config.yaml
n_layer: 18
activation: "geglu"
rope_fraction: 1.0
init_std_down: 0.00675
lr: 0.0019
decay_shape: "sqrt"
batch_tokens: 8192
seq_len: 256
doc_mask: false
dataset: "wikipedia_en"
Each number is 128 + 32 x the weight over its row's rms, rounded and kept within 0 to 255. Layers, rows and columns count from 0. The size above them is the row's rms in percent of the matrix's.

# layer 14 MLP up, 256x96, rms 0.0954, rows 175-198, columns 0-95
size [107 106 100  96  94 102  95 101 107 106 103 101 103  83 100 101  93  96 100 110  91 100  97 106]
[[128 128 157 166  92 122 146 134 169 143  87  96 142 141 120  69 108  95 165 113 140 115  99 119 153 139 119  96  86 130 111 163 181 136 201 176 102  76 122 135 130 156 114  75 156 156  64 158 108 104 136 128  85  67 151 100 129 141 166 109 106 159 151 124  95 113  92 166 141  57 139 183 168  86 129  69 140 153 114  80 128 164 123 166 111 133 119  80  88  52 117 102 164 107 140  79]
 [147 125 143 149 100 161 111 159 178  82 126 118 154 105 118 121 145  65 130  75  81 155 112 146 127 166 141  72 124 137 159 151 153  87  82 141  92 143 126 219 101 143 117 109 132 167  99 147 145 195 130 131  89 140 180 111  81  54 134 147 103  65 126 149 102 135 145 165 113 112 165 130 150  81 176 156 125 116 136 121 143 112  70 157 143 156 133  78 153  65 144  77 114 135  76 164]
 [121 126 183 121 101 123  81 124 145  95 144 149 126 103 105 191 112 116 141 153 186 151 110 114  83 164 133 214 132 135 138 138 156 115 100 182 131 183 124 213 173 132 127 132 139 158 151 155 126 133 129 115 138 147 156 127  67 179 121  75 147 144 112 140 165 119 104 104 129 128 146 176  41 189 119 109  88 104 155 128 151 185 123 130 187 122 122 115  68 144 151 100  66 137 132  97]
 [125 148 148  92  62 106 181 147 108 164 190 108 190 100 134 108  93 143 141 117 144 130 132  81 150 120 113 123  83  81 100 101  72 182 104  63 127 180 143 143 195 146  73 136 165 150 188 128 123 150 132  80 112 112 116 119 112 169 121 139 161  95 150 136 116  98 119 121 121 150 159 165  75 180 127 132 142 183 124 130 173 118 118 157 135 169 107 220 126 143 157 171  98 137 153 127]
 [120 107 139 102 124 141 123 157 197 126 125  69 172 106 126 180 177 150 138 134 109 135 163  76  85  73  63 147 129 126 178 162  72  60 166  97 143 142 109 141 106  82 123 121 127 184 144 141  95 156 175 195 132  85 175  90 108 120 136 138 117 145 114 123 155 138 150 131 104 131  99 133  79 151 146 151  99  95 158 101 210 130 117  87 127 168 151  75 130 160 137 119 114  98  86 173]
 [124 131 115 153 114 136 124  70 115 106 118 130  94 119 123 145 109 157 110 147 141 124  98 175  52  99 106 113 117  72  30  94 137 110 194 126 145 116 144  83 174 119 155 109 139 165 130 108 146 133 189 119 188 111 152 122  94 156 188 133 115 209 154  78 156 111  47 174 109 134 117 136  92 123 133 174 111 134 141 107  92 132 185  83 127 153 126 127 187 167 117 105 140 154 135 131]
 [184  52 189 127 161 161 102  87 139 133 135 125 122 121  99 118 107 167 109 114 135 118 196 118 149 133 121 137 153 131 166 120 118 140 139  96 115  91 107 131 113  94  52 169 167  79 162 176 158 104  41 104  99 143 128 154  72 113  91 135 136 115 116 149  73 113 168 103 180 112 103 181 173 105 116  89 122 109  89 193 125 129 156 126 144 172 167 110 134  98 146 182 138 135 172 137]
 [179 140 147  92 132 134  73 103 129  99 130  75 164 118 197 100 164 116  81 146 131 131 150  81 162  96 192 124  79 118 138 110 192 112 105 127 114 154 132 113 129 180 134  57 153 105 162 146 122 178  91 108 123 125  90 147 140 101 135  96 139 172 105  77 101 124 188 210 184 110 129 164 107 100 127  86  65  96 141 131 166 131 106 115 153 119 144 139 158 155 128 135 142 181  88 103]
 [147 121 134  98 162 124 128 125 123 119 122 150  76 141 217 112 107 206 143 131  81 153  80 106 152 102 125  92  78 124 125 142 134 149 140  78 176 199 140 115 159 156 101  92 144  76 162  90 185 144  68 116 137 130 109 132 144 133  82 126 176 186 123 167 124 124 126  98 124 142  50 180  72 147 123 103 120 157 165 132  63 145 108 150 165 144 181 140 156 144 119 127 116 100 126 111]
 [156 125 135  22 152 126 119 119 188 168 113 157 132 123  75  90 110 105 150 116 142 151  84 101 111 113 121 117  93 160 100 184 180 168  99  99 110 150 130 102 120 122 148 170 129 124 188  97 160 126 122 144 131 120 142 110 155 109 176 149  61 124 187 132 130 142  84 105  77 116 112 150 108 114  87  91 112 178 121  54 111 167 161  64 129  88 123 156 131 157 114 124  61 135 139  87]
 [154 112 151 116 113  61  74 163 132  51 115 114 159 168 136 154 144 142 114 119 162 126 145 116 145 107  54 145 123 168 173 132 181 122 147 123 119 178 102 125 184 109 137 161 116 101 125 105  96 115 143  86 121 146 133 126 141 126  84 130 162 121 184 103 113 142 114 177 167 105 106  95  93 111  50  50 125 126 108 144 138 108 201 157 107 140 109 144  62 133 161  57 125 161 140 170]
 [ 94 127 109 118 145 119 118 141 123  92 115 120 173 115  97 119  53 103  78 118 127 113 137 204 150 129 146 128  86 132 114 138 153 182 155 196 139 157 114  84 146 118 118 139 150 116 113 122  97 164  99 146 125 123 179 138  98 100 108 112  60 146 192 144 130  64 106 217  96 159 152 103 112 121 162  96 107 131 141 112  78  59 115 223 133 109 138 128 163  92 139  84 167 123 130 137]
 [199  91 105  75 184 125  93  94 131 172  99 121  99 100  97 156  90 115 146 135 166  72 182 108 193 161 105 115 166 157 168 121 157 168  91 109  83 168 149 105 117 122 142 158 148 126 108 108 104 105 120 100  58 174 148 161 132 153 133  77 160 168 138 113 138 142 113 131 142 144  91 152  57 103  98 133  52 131 125 132 135  97  89 135 116 171 188  99  77 120 130 148 153 142 145  98]
 [ 80 118  72  88 149 159 181 107  89  96 104  96 136 168 139 146 119 169 180 127 189 140 154 165 184 123 139 127 119 108 172 134 153 112 159 103 178  76  44 130 163 127 102 113 103 190 121 172 110 146  94 150  97 129 126 147 108 152 116 105 155  97  98 156 142  92 169 120 151 134 200 141 151  94 150 159 126 106  79  51 164 144 150 142  76 122 118 150 121 113 156 156 177 154 138 105]
 [ 62 167 121 156  62 147 139 106 116 119 186  79 190 135  87  91 113 129 120 138  82 120  99 124 118 106 143 125 137  87 119  91  84  58 167  64  59  90 119 132 143 128 130  74  85 173 110 146 133 145 155 141 126 134 141 182 189  86 137 122  84 177 147 125 136 137  96 142 154 122 136  52 126 170 164 107 148 141 177 150 147 156 127 128 139  71 116 110 162 150 150 148 111  98 100 139]
 [ 88 142 122 162 127 152 164 120 118 138 151 161 119 104 147  99 116 128 121 100 113 128 180 115 144 176 173  72 156 170 135 138 139 141  95 117 133  49 125 128  85 154 110  84  89 126 116 125 129 120 175 200  84 120  97 135 127  85 139  95 151 146  88 111 100 191 172 162 152 207 146 156 127  76 132  68 189 108 180 124 129  94  68 101 123 118  75 123  93 168 156 115 142  87  90 121]
 [101 185 136 109 120 116 133 118 189 133 108 161  92 178 155  70 126  43 183 148 113  71 113 114 106 138 141 150 125 138 120 105 160  85 147 135 146 170 127  97 164 174 106 133  56 115 137 108 126 125 183  94 134 185 138 186 107 158 131 132  98 176 170  93 123 129  71 117  76 137 160  94  95 143 160 104  80 122 126 109 140 137 122 170  94 170 177 127  93 136 107 149  61 103 159 132]
 [ 54  96 174  80  99 198 108 100 191 128  64 124 151 128 116  73 117 104 141  94 144 132 123 140 130 149 192 118 166 134 132 135 108 125 149 132 169  81 161 129 151 147  76 109 126 155 131 194 140 130  94  79  93 131  93 128 120 160  68 127 101 186 179 146 150 115 136 155 146  99 101 139 150 140 186 112 135 124 157 147 156 141 111 200 111 102 122 146 118 155 132 173 141 163  76 188]
 [ 93 143 133  61  56 140 127 131 146 174 107 184 165 119 108 127 134  94 131  93 187 123 154  64 145 115  91 118 148 136 209 140 137  68 103 128 111 122 159 130 130 124 128 138 144 114 148 109  79 135  93 150 118 125 100 124 126 185 161 106 166  58  83  62 111 126 104 104  71 131 166 125 123 146 144 148 107 125 109  92 111 156 107  89 193 127 137 174 123 147 133 151  74  62 163  87]
 [ 94 112 135  56  72 150 135 144 167 154 115 184 132 180  88  63 134 153  99 180 122 126 123  86 149 114 153 144 123 126  99 139 139 114 140 199 114 156 169  81 108 131 116 152  88 124 100  87 132  97 109 156  96 181 113 165 191 123 102 187 172 146  81 157 161 191 132  87 101 121 143 117 115  92 113  88 112 145 134 105 107 176 135 146  77 111 149 120 150 163  76 157  76 130 170 112]
 [ 99 132 145 133 112  98  66 123 108 101 141  86 105  97 148  75  94 146 119  71 127  58 110 127 100 106 104 168 180 145  89 124 111 104 200 116 106 130 162 166 162 137 145  96 146 130 130 142 160 125 134 116 181 184  75  63 161 138 110 116 128 165  82 114 141 157 125 103 111 151 157 195 130 161  91 176 138 102  53 108 164 156  75 143  94 126  55 136 145 134 176 123 150 128 114 130]
 [105 161  89 150 112 157 131 169  79 174 150 150 111  93 121  94 128 127 168  81 147 137  86 115 110 173  74 107 120 203  99 128 116 114 124 132  62 128 121 151 163 109 132 107 148  84 191  86  66 113  88 116 127 103 120 182 128 118 142 138 138  54 120 115 180  88 166 143  97 146 179 139  69 127 124 102 150 114 191 100 135 190  75 165 158 164 113 140 144 118 126 137  80 118 101 151]
 [ 88 160 137 172 114 115 151 119  99 107 111 143 116 132  74  94  94 125 146 170  89 131 163 158 111  94 159 105  91 146 201 155 130  84  92  84 155 100 102  79 131  89 137 133 171  89  95 127 116 101  74 148 132 182  93 116  75 184 152 204 164 100  84 111 114 150 151 109 153 135  92 146  76 118 109 163  96  89 133  76 114 117 152 107 189  99 116 105  88 162  94 132 185 131  95 123]
 [160 125 122 101 178 175  79 150  63 132 181 130  96 114 108  91 133 130 129  76 158  78 117  89 152  99 136 133 110 146 139 114 179 159  60 152 183 176 111 104 142 130 143 106 114 161 195  74  91  78 109 110 184 150 107  98 108 117 169 132 121 133 145 144 134 174 131 135 146 187 163 142 177 164 114 198 122 113 126 116  88  99  89 116 121  68 130 102 144 121  91 190 134 148 135 104]]
# layer 14 MLP down (transposed), 256x96, rms 0.0774, rows 175-198, columns 0-95
size [100 105 108  94  95 106  99 108 114 107  99 100 107  84 102 101  88 100 102 104  90 103 100  97]
[[ 85 125 106 165 144 108 117  92 106 101 143  75 108 115 133 161 148 115  75 123 116 203 107 136  95  91 103 155 104 159 130 147  90 151 100 135 144 169  73 127 120 136 124 185 108 151  72 175 131 178 173 139 135  53 132 160 108 151 168 106 118 137 106 144 138  43 115 104 115  86 122 124 162 167 142 180 130 137 138 197 180  81 165 157 129 131 167 146 161 181 124 163  86 152 131 167]
 [ 64 102 131  90 145  68 136  75  89 111 151 101 137 124 118 169 141 126 118 116 165 222 140 133 150 127 146 169 116 167  57 146 149 125  94 112 110 145 120 117 184 125 116 178 126 166 162 121 171 115 109 148 139 168 106 179 158 153 134 112 109 126 189 146 158  84 131 116  89 132  64 114 118 146 128  85 102 177  82 119 134 163 132 112 150 116 213 124  88 136 103 135  63 158 131  83]
 [156 110 149  65 160 183 121 113  72 106 137 118  86  55 177 155 123 164 108 105 113 135 185 120 116 108 133 114  97  87 163 161 119  97 171 155 116  76 129 163  87 182 121 149  97  91 108 178 141 116 137 158 138 123 164  96  94  52 105 119  87 180 168 140 170 197 147 160 143  82 153 165 109 135 110 129 147 141 111 119 102 121  66 149 153 109 128 102 154 121 135  86 134 129  77  90]
 [143 159 103 162 153  81 100 130 111 125 163 107  67 146 150 199 135 104 110 148  90 120 196 142 134 122 159  81 134 145 184 109 136  92 140 145 100 116 169 122 133 114  72 102  95  91 107 104 121  80  73 173 130 107 129  36 119 151 171 143 203 116 171 114 115 157 120 128 149 135 187 131 146 137 132 111 103 135 196 100 107  66 115 116 165 143 102  84  89 152 169 110 105 131 159 110]
 [141 117 132 124 111 118 152 105 138 154 141 141 138 117  94 141 123 113 146 147 117 170  70  88 128 159 120 106 128 109  60  80 131 161 125 133 162 105 144 144 144  92 126 127 202 154 153 138 148 107 152  86 150 179 184 104  93 145 168 139 147 122 121 149  87  86  71 108 154  72 136 129  85 108  73 107 121  97 178 110 104 138  57 130 128 251 190 110 126 111 120 143  79 152 167 106]
 [111  88 138 170  74  66 170 169 105  87 102  99 106 120 109 138 140 128 127 117 144 144  80 150 145  48 174  87  76 173 205 104 145 112  87 171 143 126 153 103  56 125  98 123 173 166 114 116 109 159 131 113 112 119 127 190 118 164 151 135 154 136 137  80 137 162 132 119  96 161 171 111 147 113 101 175 107  97 112 169 185 115 156 141 103 136  77 112 133 110 124 188 171 123 167 110]
 [102 134 113 170 131  94 118 149 134 131 120  86 125 171 161 124 134 117 134 154 135 142 125 105 144 125 122  69 156 126 173 147 173 117 137 189 118 105  72 117  84 180 183  71 148  80  29 150 117 146 150 130 112 101 143 162 109 145 175  80  91 204 126 111 117 124 153 126 128  84 189 133  98  99 179 169 144  78 132 113 141 114 152 127 120 167  73  64 127 167 184 136 122 135 155 135]
 [136 174 138 145 136  71 123 144  99 112 122 165 111 127  57 160  58 111 136 163 132 111  93 158  55 181 126 128  80 123  94 101 155 241 146  77 118 101  98 123 143 143 128 151  91 181 121  96 175 123 113 122 154 108 114 116  91  95 151 123 140 111 141 181 106 106 132 119 161 124 121 119 105 140 178 156 186 108 191 131 173 162 154 107 111 162 179 120 108 168 125 120  89 130 164 134]
 [165 176 147  75  88 178 139 149 167  95  89 134 115 107 139  94 177 168 123  95 133  81 137 172 122 132  92 144 117 139 121 142 105  54 175 107 127 163 185 133 125 117 115  61 101 131 135  89 102 142  88 137 141 141 146 124 100  79 105  49  85  64  75  58 142 174 129 135 195 151 113 171 116 149 112 122 125  77 136 127 123 126  97 127 124 107 101 144 127 128 124 166 188 150 165 140]
 [161 170  80  94 144 113  82 120 114  74 177  98 172 124 103 159 117  49 173  95  79 117  62 105  84 130 171 168 146 103  96 123 172 128 142 125 135 135 136 154 136 184  83 118 153 130 122 151 103  94 146  90 102 158 150 117 177 134 109 141 183 139 101 137 158 153 110 171 124 122  94  70 131 115 194 129 123 185  89  87  95 120 140 189 102 142 164 129 145 138 132 136  79 173 133 163]
 [139 180 100 148  97  84  79 121 145 139 137  87 123 153  53 105 113 126 132 113 108 153 103  82 127 182 115 151 124 119  86 137  95 111 140 115 156 141 127  61 117 116 107 114  84 150 202  82 128 100 140 134 150 127 131 205 145 136 136  91 159 152 113 128 118 214 132 140 116  93 131 135  87 176 191 102 156 114  89 148 126 196 109 146 154 106 159 187 117  98 163 187 114 185 104 142]
 [200 125 117 162 113 145 109 133 112 154 172  69 122 118 112 182 160 120  95 134 129 104 133 105 108 181 118 112 162 172 126 176 125 157 147 105 124 101 126 106 128  86  75 107 132 101 136 120 194 108  62 101  95  82 151 144 135 138 148 126 151 116 150 134  79 123 154 119  97  87 115 112  72  69 216  79 105 105 117 204 171 138  87  99 117 137 190 154 145 102 147 146  94 162 164 126]
 [146 113 139 121 116  92 214 225  72 121 157 166 134 147 167 148 104  72 111 101  81 113  99  92  94 131 104 133 103 142 124 110 100 117 105 168 116 108 127 172 131  90 111 125 148 126 142  94  56 126 100 179  86 175 148  81 109 118 152 134 126 146 164 133 162 127 147 148 108  34 145 144 163  94 135 145 111  46 105 117 143 161 127 131 152 138 136 158 184 138 137 123 123 147 113 186]
 [103  68 102 224 147  84 109 175 127 167 158 176  89 101 149 111 191 129 128 130 109  92  91  93  65 146 146 144 157 136 104 124 158 180 117  99  87 165  89 142 118 120 125 171 104 141  87 104  97 142 137 148 171 126  97 141 106 161 155 132 128 128 159 180 100 146 146 121 122 158  97  99 135 168 115 163  99 165 140 192  65 115  71  92 141 170 160  84 119 142 137  82 113 149 164 105]
 [ 90 124 106 135 127 105 127 126 160 138 112 131 115 135 121 138  81 109 100 110  87 102 129 122 151  69  71 162 126 149 127 147 146 186  67 143  69 151 190 125 107 157 162 196 156 116 107  74 105 126 139 104 113 150  86  84  86 163 158 182 215 154 153 159 156  75  99  95  93 150 114 130 152 167 119 154  95  68 149 124 142 140 172 143 148 126 105 111 148 204 116 171 108 170 130 144]
 [ 93 118 112 177 133 164 144 104 137  99  59 152 143 149 138 133 172 153  96 163 105 154 134 104 123  75  77 170  97 105 125 142  48 129 128 157 140 139 120 160 203 106 153 161 144  56 153 116 104 106 137 126 130  69 110 158 143 208 142  95 100 116 116 140 121 115 120  62 119 152 137  99 126  99 135 133  71 143  43 142 139 159 133 103 144 118 195 154 158 135 189 113 106 139 155 100]
 [171  98 131 127 135 181 120 115 119 132 131 109 147  97 150 156 112 169  88 146 128 146 108 100 129 124 102 128 139  90  96 126 177 139  95  69 120 115 150 119  20 163 151 103 143 175  58 163  92 142 117 171 159  78 101 134 132 102 113 106 148  89 118 160 108 138 169 127 199  86 152 186 110 147 132 125 183 112 154 151 101 115 168 116 158 153  70 146 209  88  78 151 142 149 116 137]
 [139  95 218 184  88 141 145 178 144 119  85 136 122 106 102  96 138 150 144 118 151 126 140 153 127 105 103 168 120  72 116 113 131 137 151 128 105 118 131 127 115 133 166  84  37 134 162 141  99 199 132 189 134 147 132 113 133 121 141 171 109 106 162 125  48 121 104  48 125 204 124 148  90 129  93 130 171 119  63 136 121 103 111 128 115 165 154 103 190 107 130 157 129  93 155 131]
 [142 133  84 174 160 179 134 172 110 143 144 144 185 178 186 154 153 145  83 124  72 124  98 129 151 111 151 141 159 194  92  81  98 131 106 164 131  67  89 115 114 138 142 161 126 140  84 139 163 126 145  60 129 102 175 154 105 109 140 156  68 133  86 120 168 120 140 109 147  80 180  82 131 151 127 148 140  93 166 120 144  91 200 184 107 155  97  98 166 130 125  82 157 110 122 143]
 [123  46 114 109 116 188 154  95 127 149 127  91 121  67  81 140 139 153 157 103 178 127 173 118 187 150 151 105  88  72 144 163 195  95 106  96 110 140  60 105  94  96  93 108 119 120 144 131 169 131 129 146 179 153 121 123  71 130 196  96 126 134  80 117 120  95 162 167 113 128 122 194  80 155 117 130  99 129 130  99  82 116  88 111 162 154 140 139 150 171 116 143 183 134 110 111]
 [142 105 155 119  69 171 147 112 126 111  79 149 142 124 130 163 152  91 119 100 147 198 109 146 181  51 119 114  72 154 119 100 102 120 101 145 138 155 235 145 116 156 143  97 111  47  98 190 142  95 110 106 144 141 123 102  91 133 138 120 124 142 138  93 167 118 158 133 180 140 189 106 136  54 152  95 134 122 192 109 158  86  98 118 111 117 116 135 101 135 102 132 141  98 150 103]
 [153  94 139 143 124 130 144 122  89 105 198 164 127 124 102 144 191 124 155 104 203 122 110 140 110 123  95  71 118 169  72 143 147 103 129 120  64  67 122 156 114 162 167 162 140  83 124 121 138 134 159  91  89  50 149 135 122 137  87 200 122 144 138 103  90 131 102 160  81  98 140 145 122 129 175  69 106  88 169 175 150 177 111 104 122  66 147 132 132 139 127 122 106  81 158 104]
 [ 74  54 125 147 115 128 182 141 183 108 135 137 125 118 114 102 133 114 129 127 165 160 103 140 134 123 135 117  99 122  75 122  66 116 164 141 120 130 108  77 146 120 157 152 159 106 154 163 132 167 162 131 119  55  85 135 164 125  66  85  94 126 156 117 159 175 188  74 114 146 119 141 147 154 118 167  88 161  87  45  71 160 165 172 154 122 156 171 100 177 108 110 156 164 149 134]
 [ 92  66 108 153 119  96 118 137 111 146 117 115 144 141 137 135 107 119 149 142  97 162 145 114 112 173 122 139 105 101 159 190 117 162 193 106 142 158 203 121 135 156  88  91 135 118 172 165 140  76 174 163  98 141 141 133 164 111 137 139 108 122  93 118 163 182 169 111 141  63 119  33 130 127 109 149 100 132 153  78 170 129 119 155 164 119 105 184 186  72  54 111 107 143 153 153]]
# layer 14 MLP gate, 256x96, rms 0.0954, rows 176-199, columns 0-95
size [108 100  95  90 112  96  99  97 101 107 102 101  83  98  99  96  93  97 105  91  96  97 111  95]
[[ 96 120 152 106 220 135 138  88 132 128 128  97 138 146 176 159 153 114 121 114 132  79 101 170  93 135 193  94 191 152  75  84 130  85 139 103 105 124 191  93 118 151 130 153 139  74 159  92 171 175 123 133  78 154  92  85 143 155 172 141 122 137 150 108 128 192 100 184 132 102 154 152 172 148  96 111  77 146 127 108  79 177 117 114 129 157  95 129  98 131 146 110 114 117 108  67]
 [182 122 188 126 124  96 138 121 107 109 132 123 113 126 109 119  60 121 132  97  43 132 130 139 138  95 105 134 197 122 122 100 134 135  99 123 159 101 130 114 135 163 171 153 114 120  89 161 136  77 124 182 179 123 107 161 129  73 102 146  97 172 151 105 125 173  56 161 156 110 182  70 142 144  90 158  34 140 157 144 155 140  85 130  97 190 135 133 127 181 128 145 105 100 102 124]
 [ 82 148 172 200  93 128 127 152 130 150 170 104 113 169 108  92 144 141 126 125  85 118 128 135 151 118 143  96 182  85 104  72  89 117 145 175 121 137 123 142  85 158  84 129 124 161  60 131 149 140 197 117 117 111 167 158 153 122 124 139 120 152 120  73 165 131 161 124 175 143 101 178 149 149 120 199 125 161 157 163  99  76  99 144 155 165  83 157  98 195 125  86 165  99 106 186]
 [ 42 130  63 150 170 129 126 146  52  66 110 162 143 124 137  82 102 148 145 119 104 157 155 129 121 164 144  97 134 164 163 134 136 116  83 101 179 122 117  99 132 126 166 148 106 125 179  97 104 191  78 136  47 119 117 152 167 129 103 138 109 135 135 137 121  77 143 118  94 187  73 148 132 134 139  88  70 110  93 139 143 140 163 143  99 158  88 172 161 123 168 101 158 169 156 104]
 [124  93 169 140 131  89 171 121  81 135 161  83 153 128 153 131 100 144 132 168 142 159 158 161  81 165  89 191 158 129 106 119 111 119 150 172  91 198 145 114 206 159 120  88 101 157 122 148 159 141  61 110 118 130  95 185 130 168 168  84 123  96 101 136  44 150 132 110  84 117  96 144 143 127  95 155 103 121  98 118 119  83 114 137  93 122 187 131 195 149 149 159 159 167 122 130]
 [129 140 156  89 152 135 109 157 119  87 123 154 141 120 180 130  86 178  91 117 100 161 178 138 149 114 165  71  82  98 167 118 142  75 185  89  96 135 176 124 154 160 104 164 101 139 158  74 125 132 121 131 151 199 155  58 171  55  90 162 144 112 157 167 141 128 120  78 138 138 121 175 141 103  97  86  74 166 167 152 134 129 111 142 119 186 109 130 144 144 155 119 117  87  91  92]
 [118 133 173 201 127  82 125 155 129 142 143 137 189 160 177 141 124 177 127 154 130 101 131  94 140 164 142 124 112  77 133 131 222 169 114 147 159 132 123 138 135 183 145  98 148 170 134 161 104  90 135 127 140  98 167 194 127 123 110 149 150 114  99  96  91 159  65 140 172 107  42 126 141  97 106  82  89  81  75 166  99 103 152 129 102 115 122  98 174 119  85 106 142 154  94 126]
 [167 128  87 165 129  48 183  68  89  92 143 144  83 113 202  89 126 123 135 118  83  85 135 145 117 121 122  97 192 148 158 122 146  80 122 112 106 133 135 112 127 116 122 146 142 123  94 119  85 142  65 138 180  60 133 185 140 175 101 135 130 184 177  69  92  84 112 105 140 148  91 125 118 117 167 103 128  95  95 103 203 159 160 133 131 169 123 112 162 119 135 111 120 116 138 137]
 [132  78 110 114 163 112 161 166 141 119 124 141 126  73 116 147  64 112 117 167  75 142 118 136 144 133 133 138 173 107 119 129 165  99 176 109 139 112 130 185 130 136 133 119 141  82 103 141 114 119 189 158 146 120 170 134 150 154 173 146  65  58 170  63 118 175 138  29 192 122  75 138 103 146 140  92 141 105 109  59 140 171 129 126  94 166 120 135 144 117 166 166 124 127 147  84]
 [116  83 146 177 114 136  63 128 134 119 134 157 167 138 193 178 127  87 129 176 144 119 100 211 114 111 120 128 112 119 126 157 189 137 161 184 105 133 151 184 174 124 142  82 139 123 128  84 116 114 110 126 138 105 136 113 103 115 160 168 167 123 106 120 170 179 111 144 184 144  56 150  80 130 117 105 114 138 131 143 139  89 118 115 137 104 166 144  85 136 128 142 133 190  77  29]
 [ 71 138 149 124 184 116 104 155 138 135  82 152 148  97 132 151  81 131 135 137 131 168 132 113 111 111 131 101 189  97 141 151  86  84 142  72  86 116 132 190 137 159 126 150 103  70 133 159 114 147 110 152 159 100 119 108 118 150 193 166 126 198 177  91 103 137 122 101 170  83  85  99 102 118  93  85 115 187 112 124 190  84 164 137 127  95 155  72 111 149 175 103 123 139 124  59]
 [ 94  99 146 169 102 144  31 131 112 146  95 136  94 174 139 111 106  78 111 165 144  74 135 170 131 142 140 149  91 111  81 100  84 112  54 195  86 160 145 146 167 151  86  93 121 148 139  93  93 174 135  94 148 113 154 154 145 178 125 125  85 146 205  91 127 162  83  91  78 179 113 164 135 137 118 100 147 173 110 118  96 135 129 109  71 134 121 135 117 127 139 158 123 165 125 130]
 [116 151 119 112  89 118  72 111 143 162 160 132 117 116 117 137 142 113 172  91  88 111 171  94 160 102 147  48 103 157 101 128 119  95 128  92 163 145 117  71  86 109 122 119 140 131 168 130 113 158 129 151 140 188 148 134 179 108 148 139 154 126  96 129  75 117 118 115 170 155 104 147 123 127 154  54 152  99 162  76 212 122 162 139 178 114 135  83 117 107 186 144 148  45 120 199]
 [ 52 153 145 188 165  91 181 169  88 184 179 158 115 120 117 154 143  75 184 159 143 112  97 160  81  95 154 114 103 101 172  92 157  78 149  77 132 102 105 111 125 162 119 135 114 144 111 141  72 183 124 115 136 148 194 132 106 177 181 127 131  87 127 102 107 146  73  97 165 123 106  78 103 112 152 131 109 132 170 128 114  81 102 121 118 179 133 123 159 151 151 124  93  93 149 115]
 [ 98 153  78 126 145 139 169 135 135  97 171 114 127 106 139 100  98 224 152 142  95  71 134 153 116 111 149  93 155  86 147 166 172 173  63 198  54 171 116 103 111 125 145 170  76 153 127 146 103 126  95 140 158 147 132 109  92  55 129 110 137 111 117 122 108 155 129 127  78 167 147 110 171 173 148  85  94 128 142 155 181 122 131  90 110 138 114 200 176 122 102 122 124 135 122 132]
 [129 160  99  96  52 177 163  84 144 179 144 103 118 176  94 107 144 196 186 112 155 115 115 119 145 142 127 143 136 114 109  83 140 127  80 103 128 100 167 156 121 155 139 140 133 129 123 183 130 124 166 143 142 136 110 134 209 145 147 154 123 177 162 119 111  83 173  96 130  50 150 119 108 174 110  91 125 175 109 143 117  75 125 157 102 114 180  75 195  87  83 129 157 137 159 125]
 [171 159  87  82 147 122 132  85 161 154 107 112 172 128 106  46  97  78  75  93 136 108 145 137  99 168 112 129 170 115 186 101 131 188 158 178  92 162 101 169 145 123  80 115 163 111 120 137 140 109  87 128 144 102 103 148 151 165 118 161 165 131 164  95 139  70 131 121 106 126  92 160 146 164 172  34 128 163 174 117 121 102 145 181 125 129 146 155 159 169 144 105 135 126 167  89]
 [107 125 151 109 118 111 133 110 135 183 154  99  71 129 142 102 102  93  94 188 136 109 104 121 117 145 138 152 120  76 100 147 140  69  98 215 100 161  90 155 154 124 122 152  78 127 145  78 172 195 153 138 126  99 118 127 110 102  66  91 113 118 152  92  95 172 131 138 132 113 116 117 142 153 176 152 146 204 173 154 117  79 122  84  93 142 100 144  69 187 121 170 139 166 104  95]
 [173 172 145 135 125  63 158 107 138 131 147 156 162 139 122 168 118  98 115 154  94 223 116 113 105 138 106 161 182 118 143 152  78  95 148 180  88 153 176 109 136 167  83 123  83 134 117 121 161 103 144 118 133 128 151 174 172 127 165 150 126 145 175 135 114 178  76  79 168  82  98 156 121 200  57 121 109 164 183  92 121 124 132 125 169 133 107 118  97 103  77 126 140 125 109  99]
 [ 78 173 168 142 107 126 169 116 120  90 124 167 133  99  60 147 153  86 172 138 186 176 135 146 135 111 157 164 157  94 140 106 158 129  86 141 128 141  90 106 117 130 166  48  85 145 111 135  80 151  83 126 166 109 131 132  65 133 116 135 143 146 121 140  86 181 118 118 211 151 162 146 152 105  66 175 130 119 171  94 186 120  86 107 162 146 116  90  99 120 140  75 151 163 146 121]
 [136 176 136 109  97  85 134 105 124 129 121  80 117 157 117 105  84 101 149  97 166 107 166 133 123 168 130 138 150 166 114 112 109  70 136 134  86 145 175 129 188 158 110 153  78 159 102 148 176 123 131 142 145 125  73 133 155 108 173 181 128  80 138 111  43 143 190  93 128 144 122 101 124 166 138 109  47 205 137 186 107 141 111 108 109 129  78  61  92 112 154 108 130 153 155 123]
 [125  60 133 138 116 153 151 141 150 138 134 105  85 142  86 161 109 106 184 131 106 124 182 145 117 147 111 138 186 168 164 104  75 170 139 165 132 112 107 136 194 134 126 119 105 106  75  99  92 119 153  62 151  91 117  82 110 138 127 150 108 185 172 168  98  81 124 147 124 140  99 120 148 107  99 118 122 166 205 123  91 102 129 167  68 200  91 176  93 150 158 122 144 161  95  95]
 [168 125 138 143 136 186 134 150  89 139 129 153 160 133  86 143 103 152 106 105  96 140  53 177 113 117 151 125 152 118  60 142  90 112 149 134  76 119 176 159 129 151  91 105  56 107 138  89 150 140 129 132  90 173 118 150  89 144 134 175  64 153 212  93 185 147 115 118 105 110  85 156 135 137 103 141 131 130 139 143 165 113  90 123 125 188 148 140 119 100 146 144  40 124  87 179]
 [116 157  93 125 135 123 159 141 120 138 140 124 112 153  97 153 155 142 112  93  90 129 122 138 100 126 109 104  96 142 121 109 159 155  65 147  78 180 169 130 154 126 130 212  21 157 116 104 126 135 138 104 117 117 194 100 128  67 104 121 121 109 126 125  49 161 115 107 100  60  81 165 138 176  83  86 156 157 154 100 152 129 117 132 114 177 127 167 178 110  75 154 127 160 171 137]]